{"num_hidden_layers": 8, "hidden_size": 640, "vocab_size": 26634, "hidden_act": "swiglu", "norm_place": "pre", "positions": "rope", "lr_mult_o": 2.0, "lr_head": 0.00537, "decay_fraction": 0.503, "doc_mask": true}
Each number is 200 + 40 x the weight over its row's rms, rounded and kept within 0 to 999. Layers, rows and columns count from 0. The size before them is the row's rms in percent of the matrix's.

# layer 3 attention output (transposed), 640x640, rms 0.113, rows 34-63,97-127, columns 448-511
096,191,164,180,182,148,155,231,212,229,168,249,247,238,140,222,209,265,216,178,160,188,324,215,167,201,227,221,266,180,158,264,241,209,241,120,212,296,209,187,147,186,249,290,254,193,197,167,225,268,257,161,235,227,198,211,186,195,258,209,235,193,211,244,247
102,157,223,160,240,258,239,210,121,208,167,206,253,227,244,201,198,155,213,259,191,172,236,185,189,181,166,201,221,229,120,136,153,256,256,167,133,180,252,258,263,249,193,181,233,105,241,215,189,250,192,184,145,216,150,247,247,159,245,180,217,213,255,231,176
096,90,226,180,220,259,190,244,237,199,192,211,197,179,260,225,243,183,219,180,209,252,193,231,169,210,244,291,169,225,217,164,249,279,209,136,265,236,240,177,220,160,207,191,211,215,261,231,179,180,91,164,162,258,208,178,197,228,139,250,266,270,214,178,181
097,115,233,236,221,181,237,218,211,110,202,116,243,202,183,223,170,158,169,263,226,105,144,197,195,202,196,235,146,264,210,169,166,235,240,249,224,219,223,214,177,189,198,174,148,171,198,190,209,167,206,141,170,244,240,187,204,178,166,173,256,145,110,193,179
099,234,218,236,240,212,273,216,214,236,173,201,148,177,211,210,253,148,217,233,231,181,138,173,138,274,229,181,233,172,256,254,194,244,180,261,193,252,203,264,193,226,166,173,247,191,196,201,180,168,268,244,257,166,225,233,188,149,174,256,194,114,171,212,197
093,211,198,196,210,231,245,287,197,174,180,190,217,234,262,213,130,245,159,199,171,239,215,170,216,220,224,216,230,177,277,217,190,217,205,150,232,169,179,177,199,241,148,208,104,143,148,139,280,136,162,161,197,148,229,177,195,171,236,202,211,171,233,186,233
097,205,227,206,237,172,124,188,153,111,233,222,141,247,276,188,158,156,219,208,208,140,170,205,185,96,167,185,234,167,193,136,177,159,190,268,272,178,231,147,214,194,238,215,175,237,149,236,178,189,177,274,222,204,172,208,195,215,192,198,248,228,178,231,206
097,189,254,185,180,219,245,234,185,182,203,223,213,198,183,223,230,212,162,174,130,254,260,224,190,218,202,155,193,166,206,145,245,202,187,172,174,215,179,208,179,242,130,150,156,180,192,135,202,142,172,229,172,198,167,149,225,148,207,204,266,221,166,173,229
101,246,82,193,240,241,204,214,268,243,234,174,92,173,181,191,135,300,226,179,211,278,104,272,224,276,168,199,293,221,210,179,171,206,173,193,152,150,195,234,176,179,189,144,210,193,293,151,229,265,203,198,220,211,216,204,277,94,190,267,210,149,234,206,132
096,233,237,194,218,187,257,204,161,182,232,275,188,278,243,211,228,222,181,182,218,194,195,247,179,172,141,145,229,205,159,232,209,213,246,202,139,238,192,172,272,243,197,158,176,171,278,167,209,194,206,151,220,256,260,121,221,237,189,207,279,211,204,134,188
092,188,220,226,272,117,157,216,199,183,170,150,206,212,236,187,285,198,145,152,113,176,149,210,253,196,251,292,199,233,266,142,226,171,242,218,170,156,222,196,234,218,244,209,265,213,187,220,310,216,190,256,186,236,184,259,167,133,207,259,246,214,192,243,183
100,189,251,161,180,179,217,166,223,202,213,211,211,175,147,111,178,187,214,215,209,253,257,235,237,181,126,186,209,236,160,102,222,242,204,133,200,270,217,200,192,212,200,160,169,210,143,199,239,222,238,238,179,261,177,163,202,163,241,266,180,298,207,236,220
104,146,208,180,240,111,193,237,222,206,194,186,221,197,174,209,222,203,224,233,166,196,250,139,275,142,144,284,244,211,206,172,248,200,191,192,159,202,179,191,201,193,204,252,166,203,190,207,275,230,151,217,177,164,180,178,194,187,247,157,282,182,200,156,173
094,196,158,220,169,126,193,232,156,241,232,186,217,202,262,255,322,182,277,151,173,275,250,287,133,260,213,209,228,205,146,138,140,141,202,168,233,220,129,214,170,257,214,258,200,217,185,232,196,104,240,180,256,170,141,220,135,128,206,202,211,276,241,249,192
104,255,186,222,185,171,239,165,145,138,264,188,193,273,104,242,193,154,215,185,176,202,172,145,219,200,184,160,174,187,208,133,166,183,226,202,202,160,191,210,207,191,161,191,217,176,180,263,210,234,209,198,263,184,198,215,169,136,210,193,234,279,185,213,179
100,253,229,160,151,207,220,170,217,201,147,161,174,184,229,191,232,259,204,184,210,295,192,234,90,239,202,181,249,158,186,173,210,75,187,227,296,182,182,213,209,213,219,232,150,226,259,208,183,101,241,224,192,262,189,265,224,202,229,205,175,171,161,168,160
096,169,218,191,241,191,161,237,210,180,224,186,262,221,216,241,183,205,183,208,162,163,200,221,123,196,205,235,165,206,247,178,239,300,138,172,126,198,180,211,234,151,178,197,177,175,230,132,231,181,205,225,273,226,217,206,194,238,146,252,222,252,203,243,236
097,173,167,140,81,255,174,150,199,216,239,202,195,220,194,167,195,177,174,187,199,296,187,123,228,250,211,173,206,262,160,190,294,151,251,205,303,244,161,233,164,204,195,206,222,230,207,176,193,182,178,206,225,106,163,137,302,218,199,170,232,150,132,193,163
097,160,185,233,131,136,156,265,178,239,143,167,175,242,205,211,223,158,179,227,215,162,191,215,201,170,257,206,295,177,300,193,209,125,237,216,209,186,205,216,184,239,193,234,132,213,153,150,205,278,214,199,155,129,177,170,194,182,176,228,204,197,85,195,201
093,209,180,255,268,175,204,198,180,264,170,234,175,214,132,189,186,162,230,199,106,190,223,209,246,213,215,164,185,190,170,178,173,155,253,173,143,166,196,217,197,233,172,220,199,223,231,228,195,209,214,153,238,177,284,196,249,262,193,197,154,197,112,128,212
091,177,211,251,138,189,165,114,183,219,165,253,174,267,262,305,186,222,132,148,202,156,185,176,229,211,123,256,182,140,305,229,246,182,216,212,189,219,243,141,171,241,210,198,119,197,228,184,183,185,186,202,256,185,181,115,199,212,194,260,200,274,182,222,214
092,167,167,236,209,220,171,126,171,219,187,231,168,198,137,260,210,254,231,188,146,220,222,202,224,148,228,256,154,165,157,196,185,209,222,228,201,222,229,151,218,241,157,161,207,192,175,178,242,223,257,169,174,255,123,204,193,247,178,187,184,151,246,183,210
101,141,204,194,262,207,262,157,160,212,172,177,203,206,227,211,180,199,248,174,215,115,93,170,197,174,196,185,172,168,269,134,203,236,201,205,184,251,205,212,241,235,155,206,178,306,218,266,274,222,198,187,206,243,203,198,167,156,136,194,168,174,166,162,169
097,177,177,195,183,180,199,182,243,159,161,238,163,157,158,283,243,183,214,283,180,144,218,209,257,197,194,171,254,234,219,296,243,177,259,150,222,237,268,251,222,198,200,233,173,214,263,154,164,205,197,145,161,195,178,201,150,196,206,177,307,250,123,219,272
097,202,120,233,174,202,171,181,149,262,281,118,169,242,127,243,260,232,235,235,181,186,256,231,184,153,159,206,197,175,200,176,170,237,188,216,278,192,232,197,182,181,197,252,199,193,155,202,187,180,145,247,166,162,100,132,163,296,215,198,199,173,182,127,267
097,149,145,186,181,231,240,258,219,207,229,215,146,144,259,243,112,241,210,245,249,191,132,158,247,216,237,258,299,224,224,175,199,193,163,252,155,232,252,206,172,215,216,262,161,219,264,164,123,236,223,195,265,237,221,180,232,233,227,182,232,200,198,215,182
094,237,156,184,181,202,205,105,135,234,219,206,225,129,235,194,150,173,230,120,175,215,200,193,145,262,275,174,190,161,196,194,241,186,159,176,253,208,222,147,90,135,187,189,158,126,114,199,257,164,223,169,271,133,213,181,189,180,207,255,185,244,225,253,247
096,195,216,192,194,159,130,195,210,144,246,229,150,160,100,198,126,220,249,299,167,183,171,193,209,233,180,219,176,210,238,172,174,177,164,204,249,224,235,206,218,245,193,215,133,231,182,171,247,142,224,156,192,125,206,213,159,196,206,227,141,300,232,89,179
093,150,271,136,150,176,196,170,175,283,214,184,193,214,264,171,167,169,162,225,160,262,221,261,206,203,197,168,192,146,207,226,222,193,233,144,180,195,191,176,235,199,259,177,206,197,188,221,178,196,205,189,232,179,164,193,204,195,234,211,219,238,272,233,172
100,233,275,166,112,148,236,236,145,243,192,215,166,237,229,165,206,165,206,232,234,260,274,193,128,156,213,148,178,94,223,221,133,149,160,175,257,208,267,226,196,258,252,117,258,201,173,133,216,202,177,231,184,236,179,210,205,274,187,146,219,129,244,225,157
100,168,215,164,196,185,176,204,264,228,168,227,150,218,255,218,183,138,185,154,205,251,248,252,217,152,196,197,204,159,183,209,179,175,205,311,121,227,230,209,215,249,243,290,154,208,187,114,203,154,188,166,224,257,278,256,172,186,201,204,231,217,237,174,200
104,155,235,268,262,181,133,231,199,154,220,243,200,177,244,238,274,107,224,290,124,149,168,157,170,222,103,245,279,150,221,207,220,178,249,212,275,286,203,231,160,191,216,187,253,179,155,197,187,189,200,253,262,219,118,169,173,232,209,228,243,276,258,214,191
097,124,208,182,144,200,176,289,214,206,228,197,219,154,193,232,188,232,179,196,227,158,209,187,182,250,137,151,184,93,137,250,233,200,238,197,192,230,166,186,196,210,155,185,215,145,271,166,212,116,206,163,201,242,209,204,205,156,169,150,192,219,233,232,288
101,176,264,191,238,229,241,221,261,81,192,212,278,167,252,221,210,187,183,237,191,195,192,214,162,197,268,192,225,162,272,186,190,216,223,197,189,290,155,207,204,216,225,216,188,207,164,199,198,203,217,158,158,163,208,181,205,205,234,84,216,227,217,154,141
101,184,230,165,216,204,178,165,182,180,194,197,152,220,178,204,219,187,236,231,184,130,240,212,171,229,254,150,195,232,159,240,246,226,168,194,176,217,198,164,201,222,188,214,136,156,220,190,146,271,139,209,189,268,200,154,198,220,175,238,290,195,163,210,197
099,122,166,169,248,178,189,330,206,221,249,158,246,254,290,160,197,187,228,201,130,223,230,137,234,144,256,235,129,238,196,169,166,125,179,175,94,176,121,89,200,200,189,264,256,148,208,173,238,262,261,219,256,208,118,225,206,213,293,146,203,183,233,255,219
100,189,291,220,138,216,281,240,225,191,172,173,191,183,246,199,308,202,187,152,209,227,236,209,199,132,203,211,183,154,184,209,169,178,225,202,242,216,177,158,164,280,260,201,241,165,227,167,158,236,143,217,221,175,247,176,69,253,219,256,233,235,129,219,222
102,174,256,219,155,171,153,153,296,229,177,205,193,243,132,212,221,209,220,207,244,221,257,187,286,235,224,211,223,243,233,190,190,218,185,196,223,260,217,185,253,151,232,199,206,74,189,192,242,245,169,225,143,189,231,202,163,235,166,229,296,172,200,179,211
101,169,248,167,251,154,164,237,193,226,133,214,172,242,248,268,207,233,256,169,164,221,209,218,217,234,154,179,202,177,235,237,204,274,179,177,260,206,317,210,173,293,206,226,201,141,177,172,221,184,150,219,170,218,148,224,152,214,223,213,202,237,214,134,195
096,181,225,204,169,210,191,193,250,146,223,218,189,278,199,203,190,232,232,242,242,205,129,206,256,207,130,232,236,188,213,164,237,238,210,215,111,164,125,195,221,176,291,230,188,241,163,251,221,124,181,96,231,166,212,162,191,177,149,232,253,245,201,181,229
101,266,140,200,164,201,196,254,206,167,282,234,194,163,301,172,159,247,197,183,154,202,115,254,216,242,167,140,197,148,270,200,200,199,161,168,232,181,247,218,164,270,186,149,184,185,145,253,231,232,290,153,146,184,198,150,231,193,245,226,222,254,201,154,199
102,210,240,263,232,178,182,153,208,167,177,226,140,307,189,194,181,210,240,200,184,229,235,227,177,177,170,208,235,240,195,227,206,191,205,278,154,222,212,164,212,190,222,158,268,228,214,281,143,212,225,197,201,164,150,154,141,213,246,180,182,204,204,304,246
095,211,168,215,214,141,215,219,222,196,106,242,226,161,250,168,192,234,190,227,129,227,218,247,191,222,233,206,162,199,188,175,187,211,200,149,242,266,216,111,180,214,151,240,195,177,183,221,196,164,234,227,238,185,217,208,223,203,225,222,160,182,155,230,218
097,183,211,194,291,187,175,178,211,215,158,195,115,170,158,184,152,307,202,182,210,209,162,274,228,186,276,145,132,169,141,169,242,205,160,166,147,183,206,145,164,181,212,169,216,172,285,158,187,221,150,144,211,181,239,191,238,225,159,117,200,269,188,207,170
106,174,142,214,173,248,235,167,208,152,170,236,177,219,199,146,167,245,141,165,176,219,140,190,156,188,223,298,105,201,188,204,178,198,199,185,207,268,162,85,186,238,226,157,151,200,166,134,130,202,166,261,206,153,204,169,291,234,205,218,158,151,109,270,199
094,148,163,149,219,178,191,132,214,180,198,176,198,265,217,189,231,136,215,202,121,133,213,176,105,216,191,242,149,277,180,174,172,97,269,255,240,112,220,172,216,177,243,206,298,234,185,214,205,113,182,267,255,190,241,180,137,243,228,154,166,151,194,268,141
099,266,206,233,201,168,183,162,174,215,208,131,221,292,92,232,282,198,248,239,177,243,160,207,170,229,199,235,222,181,233,212,160,220,160,212,298,167,223,214,138,140,229,228,211,172,315,235,150,209,217,308,246,271,214,211,216,163,256,236,196,211,264,177,190
097,219,155,219,190,260,150,196,182,197,205,149,164,182,194,160,143,189,191,240,218,142,291,242,236,265,201,145,246,237,183,190,240,200,204,282,268,294,183,216,194,187,198,202,185,237,225,249,192,125,180,194,252,176,283,184,193,219,196,111,211,125,259,292,183
099,211,137,190,259,222,231,240,184,248,214,177,189,173,212,249,237,207,206,196,222,212,178,235,152,191,226,192,243,241,108,210,160,217,253,157,175,158,190,213,170,186,169,204,119,156,148,200,202,275,271,198,222,163,206,174,227,218,209,198,192,150,191,149,196
100,145,246,161,143,164,263,194,176,188,219,223,221,232,287,223,233,176,217,184,221,140,196,133,207,209,206,133,207,184,187,181,168,172,162,170,242,169,154,242,127,263,181,227,200,190,153,228,206,244,228,215,188,204,191,186,197,160,210,221,282,169,229,148,236
101,256,80,219,239,204,212,205,153,175,194,257,98,178,179,185,183,222,182,140,208,215,198,194,275,201,216,187,259,201,241,170,249,237,229,209,172,217,221,220,238,209,167,271,180,151,142,199,227,168,214,189,150,300,205,189,251,137,224,186,183,255,237,225,228
102,277,272,253,247,202,135,209,203,171,211,139,154,161,142,156,255,208,191,228,150,230,232,206,197,168,165,226,238,154,263,148,211,267,179,182,269,173,183,202,225,218,198,182,132,200,145,249,217,195,145,180,224,112,125,197,220,258,123,268,175,199,242,220,136
100,131,206,209,204,186,250,174,205,183,180,187,217,303,207,127,204,217,258,247,211,226,225,212,168,153,197,273,231,232,197,180,211,150,191,151,218,190,176,215,262,174,228,204,138,233,174,137,246,198,135,261,198,240,231,279,190,158,141,200,188,204,173,123,252
098,215,235,261,168,211,122,246,256,218,121,175,173,191,238,226,193,160,241,173,228,188,202,202,189,187,213,170,218,244,214,235,141,238,214,221,263,182,227,226,224,156,258,248,176,227,189,203,220,198,201,222,254,131,152,149,267,236,171,241,184,235,269,192,206
097,191,264,174,153,200,148,214,253,226,180,176,213,137,193,179,245,180,165,154,213,267,240,248,120,210,270,137,139,237,153,164,223,272,176,228,200,263,273,212,175,190,188,169,138,173,240,170,233,170,233,231,173,180,226,242,168,217,158,232,248,133,174,235,158
100,198,167,261,238,266,233,175,181,270,223,184,205,211,171,257,216,190,199,233,194,190,158,161,183,189,164,190,171,240,219,174,194,243,195,201,200,202,217,160,133,217,94,194,276,153,191,134,205,179,270,192,173,270,183,150,139,232,222,297,191,162,260,218,125
101,165,194,214,195,199,170,176,165,230,166,195,240,200,248,179,219,196,195,172,205,267,302,184,169,230,224,231,146,207,217,230,177,175,198,176,196,227,200,259,223,156,251,144,165,231,198,188,244,189,196,156,245,211,212,196,197,280,221,185,119,169,214,199,197
099,106,195,164,185,183,235,227,215,197,256,211,186,244,276,146,204,248,275,183,180,194,165,198,164,178,241,233,240,241,164,197,230,266,187,142,193,195,231,241,197,223,254,136,118,195,188,160,133,142,259,235,245,185,187,176,185,294,238,244,138,240,140,185,185
102,269,123,130,250,164,156,191,174,157,252,238,202,236,190,253,184,225,270,165,251,258,129,241,157,173,195,195,177,182,166,194,203,173,174,254,182,135,278,143,173,170,214,230,203,218,292,170,189,301,279,271,218,132,176,161,233,288,273,189,195,263,180,188,153
105,164,207,148,199,230,211,144,193,164,218,216,249,153,188,198,204,198,191,180,198,233,160,230,212,166,198,228,204,213,208,182,247,178,215,259,201,206,172,257,202,130,175,213,125,181,221,195,143,175,173,160,195,257,223,210,232,223,135,188,231,195,255,263,229
099,208,179,202,196,216,219,188,183,265,126,127,142,164,172,223,181,231,212,266,206,186,149,160,231,210,254,180,220,167,265,206,217,229,178,251,163,250,200,202,247,171,232,259,137,208,218,171,209,214,244,183,209,147,191,174,158,159,233,157,240,248,271,207,247
# layer 3 attention value, 320x640, rms 0.0647, rows 34-63, columns 448-511
098,186,150,208,180,159,151,264,218,136,214,242,178,181,238,189,158,139,171,185,137,202,273,208,171,226,170,85,205,151,252,154,292,139,261,186,310,314,225,218,244,208,222,224,257,151,169,176,199,213,140,165,290,192,133,150,92,127,240,103,247,226,213,190,243
098,124,170,161,198,295,150,228,207,123,207,261,274,238,184,175,147,232,133,268,209,138,229,206,123,183,249,134,225,164,163,170,192,249,200,220,136,189,207,180,191,284,163,190,196,194,222,216,232,238,174,200,199,240,148,262,217,177,200,240,190,178,275,228,203
100,179,165,256,206,284,202,207,300,180,204,173,228,150,224,191,153,199,221,122,217,246,173,174,227,181,157,174,199,140,231,153,232,171,202,98,221,98,185,162,183,161,158,211,122,131,216,273,236,267,174,184,147,251,181,188,169,216,234,179,303,163,237,203,116
100,210,177,188,200,217,226,290,169,148,149,170,167,287,211,249,172,193,293,255,170,179,221,221,174,178,210,155,200,154,186,185,188,208,193,318,180,208,221,255,187,229,207,170,143,170,215,216,127,224,197,140,239,188,131,184,165,215,181,227,215,198,201,257,131
100,202,170,130,215,175,214,223,207,272,224,243,230,242,216,267,202,176,168,176,171,231,176,188,252,164,264,234,235,244,232,263,182,176,224,213,192,280,227,207,201,201,153,237,274,197,112,156,235,177,260,197,230,228,249,244,170,248,237,219,136,241,237,159,172
098,158,231,199,154,292,179,242,208,74,153,175,193,150,274,215,193,191,215,257,234,225,206,204,216,247,214,213,134,271,203,223,179,230,190,200,243,250,160,156,170,200,221,217,203,174,164,224,219,175,212,138,171,153,266,176,172,199,147,228,196,230,151,256,252
096,206,145,340,251,188,193,209,203,246,165,227,136,259,179,196,137,250,245,174,227,218,170,194,224,224,202,223,214,238,184,155,162,211,264,257,246,233,280,199,188,176,234,272,218,158,184,143,218,240,205,157,249,154,182,119,212,222,177,206,219,175,186,189,192
096,191,227,218,274,188,218,262,210,158,166,249,130,179,149,225,108,251,241,189,158,216,243,203,250,147,145,172,247,181,253,257,255,196,229,267,178,226,275,247,180,231,169,175,215,154,169,268,236,215,175,116,165,236,184,205,244,204,216,273,239,235,246,218,234
097,234,163,269,189,137,188,206,208,138,205,184,160,184,166,162,169,197,168,212,164,259,172,167,276,226,195,187,226,215,191,329,190,171,221,196,193,158,152,147,170,191,275,158,238,171,142,235,211,245,188,227,228,223,224,151,249,201,170,139,188,162,256,205,176
100,200,184,214,133,193,245,287,144,139,206,156,243,199,186,184,169,174,177,170,233,244,115,223,186,168,164,182,221,205,155,209,182,218,178,215,171,207,176,166,272,206,141,123,199,161,237,214,204,173,266,209,103,275,209,162,253,184,255,168,227,209,194,148,194
096,243,229,269,214,175,192,175,229,154,212,215,191,226,165,180,231,141,186,206,202,186,143,190,219,156,195,240,239,212,230,289,270,254,203,185,166,229,188,237,286,217,274,193,180,220,189,234,138,194,221,218,218,234,237,177,190,241,197,184,176,204,141,222,203
099,231,205,209,207,111,236,255,261,151,160,300,221,164,203,191,116,231,217,114,207,209,234,214,239,218,207,236,155,139,206,219,212,172,163,151,251,221,251,189,243,139,113,198,149,199,146,192,197,158,216,234,121,241,202,160,127,257,184,228,183,160,137,211,248
098,139,199,236,200,141,203,133,202,193,213,227,145,185,184,189,167,157,186,275,171,258,184,136,189,160,205,201,174,198,177,180,226,194,176,167,190,223,216,199,189,191,209,226,175,249,238,244,198,149,83,170,149,223,280,176,204,141,176,124,185,263,150,182,138
102,135,121,249,263,131,232,193,204,152,160,226,235,211,255,269,243,163,211,140,241,198,146,242,153,152,216,226,160,217,241,292,141,252,240,202,213,293,150,155,229,233,196,251,223,210,165,243,153,221,291,192,176,219,221,183,167,264,222,160,138,219,179,219,247
098,204,238,201,222,134,213,178,214,186,202,211,196,233,185,144,171,197,202,198,193,215,201,153,222,164,192,227,181,266,239,195,222,225,237,256,243,198,241,168,171,190,169,202,218,202,232,233,199,192,111,219,273,178,234,221,199,134,174,130,192,187,146,224,152
097,174,196,134,182,192,207,183,209,242,200,225,222,225,92,226,181,157,137,233,215,154,201,226,131,255,215,342,239,242,259,274,207,288,234,120,240,191,138,199,264,219,234,234,219,167,240,187,129,212,348,222,224,243,188,227,212,193,176,210,215,212,156,229,210
095,198,216,151,293,251,165,209,188,189,183,255,237,183,194,212,186,218,227,177,260,197,182,217,168,223,140,178,212,259,250,213,218,199,170,231,210,181,185,275,140,199,116,186,187,256,214,183,167,165,227,188,206,204,164,196,225,195,193,235,195,158,279,210,260
097,175,220,241,163,272,189,199,257,168,234,212,223,224,232,155,135,129,192,87,144,281,172,238,208,250,182,168,233,200,213,206,297,170,152,212,237,220,103,256,137,118,188,201,197,141,169,205,193,200,249,237,277,206,195,177,159,171,181,200,182,252,130,153,155
099,212,235,273,147,92,185,209,174,170,92,207,225,238,280,115,148,240,225,214,212,198,152,194,207,158,131,224,171,214,186,153,268,225,178,234,241,160,207,144,168,196,145,270,204,203,173,250,233,148,237,192,159,237,163,174,219,180,190,254,269,183,103,212,193
097,161,169,253,198,211,228,207,153,200,165,185,169,184,121,142,255,218,210,147,182,227,226,155,157,146,215,180,168,191,162,128,155,258,194,124,189,227,267,142,252,254,183,213,222,277,208,162,191,202,244,181,184,241,240,177,235,202,211,143,150,162,171,224,214
098,151,243,253,155,212,267,239,223,184,197,142,232,155,209,183,192,195,164,210,154,250,194,193,202,124,154,238,200,124,265,221,297,212,222,237,243,142,189,189,181,226,132,188,252,172,197,256,203,209,172,185,204,281,146,191,252,204,252,226,194,228,203,213,193
095,219,168,251,205,155,173,93,172,204,239,186,243,195,169,125,217,273,192,229,184,222,185,166,159,221,215,179,166,218,179,178,194,225,182,162,234,184,124,263,179,239,232,190,182,243,165,142,215,150,162,205,188,176,150,220,210,222,268,238,189,247,221,183,170
099,173,145,221,201,271,168,195,177,157,205,254,216,224,189,175,107,199,217,214,243,237,229,131,179,138,179,171,145,252,155,232,196,220,227,188,220,246,201,250,225,156,154,201,171,239,138,234,267,292,162,175,162,239,188,173,190,177,281,223,170,217,221,202,175
097,127,236,164,246,243,201,229,262,235,166,246,238,118,180,228,228,170,199,288,183,196,215,175,254,181,107,170,200,177,165,185,212,187,263,230,179,208,263,291,181,207,193,267,135,142,256,138,318,187,259,183,194,254,147,243,189,227,243,263,238,188,128,232,203
102,218,160,236,212,237,200,143,147,208,235,186,253,211,89,227,227,222,153,151,167,198,217,173,243,271,134,186,204,196,125,177,188,167,201,187,254,179,286,158,193,179,215,178,220,163,245,229,241,172,143,174,206,231,163,130,115,197,150,222,253,197,169,195,295
098,215,168,158,249,247,226,199,155,204,195,197,144,153,200,180,122,266,160,184,211,250,162,180,186,199,213,236,236,241,243,189,192,211,168,151,197,224,257,169,183,162,179,210,261,275,134,182,159,176,129,284,215,155,257,141,142,179,199,195,176,187,268,254,184
096,167,195,159,154,128,183,138,147,229,185,188,240,206,196,179,160,231,212,165,250,234,230,237,210,205,214,133,271,153,215,182,217,234,224,181,226,228,217,126,184,216,205,184,164,246,98,193,162,173,166,216,186,170,192,130,193,255,129,166,159,200,218,165,168
098,223,126,170,243,223,176,170,165,228,133,190,161,176,175,221,142,245,200,223,198,175,199,172,182,211,162,263,226,230,237,153,180,246,140,171,176,240,188,140,166,181,199,198,172,181,177,247,194,243,199,248,147,206,244,223,165,197,236,185,198,217,172,144,156
100,217,260,149,213,183,142,121,212,194,207,212,203,225,245,200,249,159,228,158,190,193,159,293,147,267,225,125,198,199,224,183,247,186,219,223,225,267,156,184,268,174,276,156,203,235,206,192,223,125,192,248,191,181,210,241,233,214,123,222,244,258,238,152,190
097,248,219,252,201,211,222,161,234,296,150,265,157,186,156,92,191,227,155,240,190,239,219,165,206,144,145,225,258,225,196,247,218,171,136,190,197,174,248,209,199,275,282,232,202,166,225,154,170,225,223,206,190,197,200,234,251,202,203,133,202,215,295,212,156
# layer 3 attention query, 640x640, rms 0.0578, rows 128-133,192-197, columns 448-511
086,190,209,225,225,168,139,128,188,186,181,231,188,178,195,178,185,203,239,245,249,214,126,220,143,256,177,240,130,224,187,205,201,201,224,234,216,170,170,214,247,155,156,204,233,199,245,185,171,138,189,182,216,223,209,179,220,168,231,140,146,259,163,170,207
075,228,244,265,154,81,230,197,156,216,194,199,184,176,216,217,212,240,228,204,219,174,224,171,250,183,207,126,164,218,217,232,202,197,182,226,192,81,175,179,201,189,229,180,189,188,211,167,164,172,129,169,292,222,143,166,242,160,190,193,278,133,134,201,205
080,180,140,219,249,220,234,247,180,189,187,251,246,162,217,171,229,182,191,178,192,195,170,283,258,203,206,227,160,179,201,155,269,205,192,155,170,212,234,261,153,231,156,246,211,114,281,263,172,97,109,198,214,201,168,277,257,224,231,215,152,186,198,195,263
090,201,248,194,250,117,234,135,243,195,184,177,153,198,238,227,132,170,218,209,198,193,158,175,177,266,168,202,229,191,142,266,180,214,241,181,218,219,203,180,138,256,278,222,166,233,166,173,248,183,123,125,196,237,147,152,207,194,199,192,248,221,192,188,244
084,143,131,171,178,199,210,150,181,129,183,193,206,198,199,270,197,233,240,175,182,260,171,153,126,127,196,244,295,189,223,149,177,169,165,191,187,166,173,201,199,148,214,171,269,179,194,159,191,223,205,186,144,151,260,145,159,148,150,180,77,181,226,168,144
086,176,201,284,221,235,142,159,139,212,203,190,196,228,298,190,214,204,208,220,255,226,213,111,189,213,228,178,250,177,183,116,163,238,278,159,206,235,202,252,157,207,189,174,165,273,170,259,192,274,206,279,192,203,258,179,204,211,242,204,158,189,286,204,202
104,165,160,217,199,195,270,251,206,225,183,171,239,153,179,209,184,245,189,243,211,132,153,125,163,264,226,235,256,147,190,224,182,228,172,249,187,205,247,231,113,199,208,232,144,183,187,248,161,151,155,222,183,187,197,166,276,203,121,226,212,209,161,180,206
111,194,148,180,235,170,138,155,151,290,266,226,254,166,221,237,147,223,181,219,196,247,177,188,209,125,152,241,244,239,216,219,170,269,221,208,234,174,237,168,180,206,204,253,146,203,229,224,135,234,173,156,161,217,262,236,238,156,140,164,155,184,157,242,173
102,248,259,263,247,179,167,193,211,204,146,195,204,149,139,130,196,252,198,168,180,145,299,236,249,172,124,225,168,163,226,189,231,227,220,226,158,153,240,149,176,240,159,166,270,208,224,265,154,226,146,268,226,223,144,220,273,201,193,121,182,272,222,235,216
110,224,185,223,167,187,139,254,225,239,232,203,230,216,202,231,235,246,221,122,200,207,245,203,192,261,238,257,207,180,207,262,205,237,218,206,164,228,174,215,229,183,231,262,228,224,179,147,173,247,316,220,127,151,188,155,243,235,264,222,166,232,195,222,148
099,207,152,171,274,183,164,234,193,264,237,205,171,227,144,149,239,180,152,197,264,178,224,211,170,239,248,198,257,156,187,202,189,211,161,264,140,176,213,255,176,205,284,311,253,170,275,165,159,252,256,220,252,215,229,182,175,251,171,290,202,226,218,227,215
112,195,217,175,202,174,175,185,231,227,172,203,197,153,197,149,281,240,172,123,143,230,146,176,237,277,234,120,203,135,208,229,166,200,106,189,217,143,118,237,151,232,165,217,153,192,228,187,186,209,184,276,280,259,229,239,179,203,239,282,184,225,198,245,228
# layer 3 attention key, 320x640, rms 0.0555, rows 64-69, columns 448-511
096,107,212,251,158,201,220,243,176,248,312,168,200,190,209,186,182,185,169,212,173,247,233,224,206,221,214,263,195,251,214,257,149,210,167,114,197,258,204,239,230,224,196,164,187,256,237,189,195,195,205,166,207,174,193,226,105,178,154,233,204,177,205,178,165
092,241,116,241,230,232,276,136,218,145,188,187,230,187,215,148,208,235,252,175,168,217,170,210,225,172,225,213,109,198,253,290,205,186,169,194,223,201,229,223,208,222,209,184,233,256,208,215,130,179,239,163,160,202,228,230,181,254,154,199,185,203,263,163,174
087,296,216,170,258,174,193,199,197,139,165,166,221,175,216,273,209,128,228,164,181,229,140,233,175,161,258,152,210,183,159,338,167,199,262,177,187,194,201,259,144,187,119,91,233,253,132,237,167,233,224,147,233,189,200,256,198,265,235,228,214,164,268,181,246
091,202,160,248,191,273,162,227,245,182,179,186,174,198,197,167,178,138,230,200,180,221,146,238,183,180,243,201,233,275,203,194,214,236,175,216,179,186,258,239,228,177,221,197,244,204,243,101,225,245,212,244,186,196,213,183,167,238,197,154,253,262,291,144,187
092,246,242,245,129,222,75,266,244,217,277,284,209,218,184,209,199,168,216,182,221,259,99,234,265,259,223,95,238,220,217,220,163,205,133,176,185,282,247,207,236,200,170,165,152,191,137,184,286,199,247,258,133,195,188,193,223,191,248,265,223,211,190,201,196
100,279,229,156,242,201,172,212,146,156,278,260,217,153,209,194,220,157,257,208,187,174,141,181,127,175,200,275,216,191,171,196,154,206,207,157,247,219,182,227,205,131,255,271,233,226,254,206,211,195,217,196,276,217,195,183,153,146,220,197,208,246,205,264,208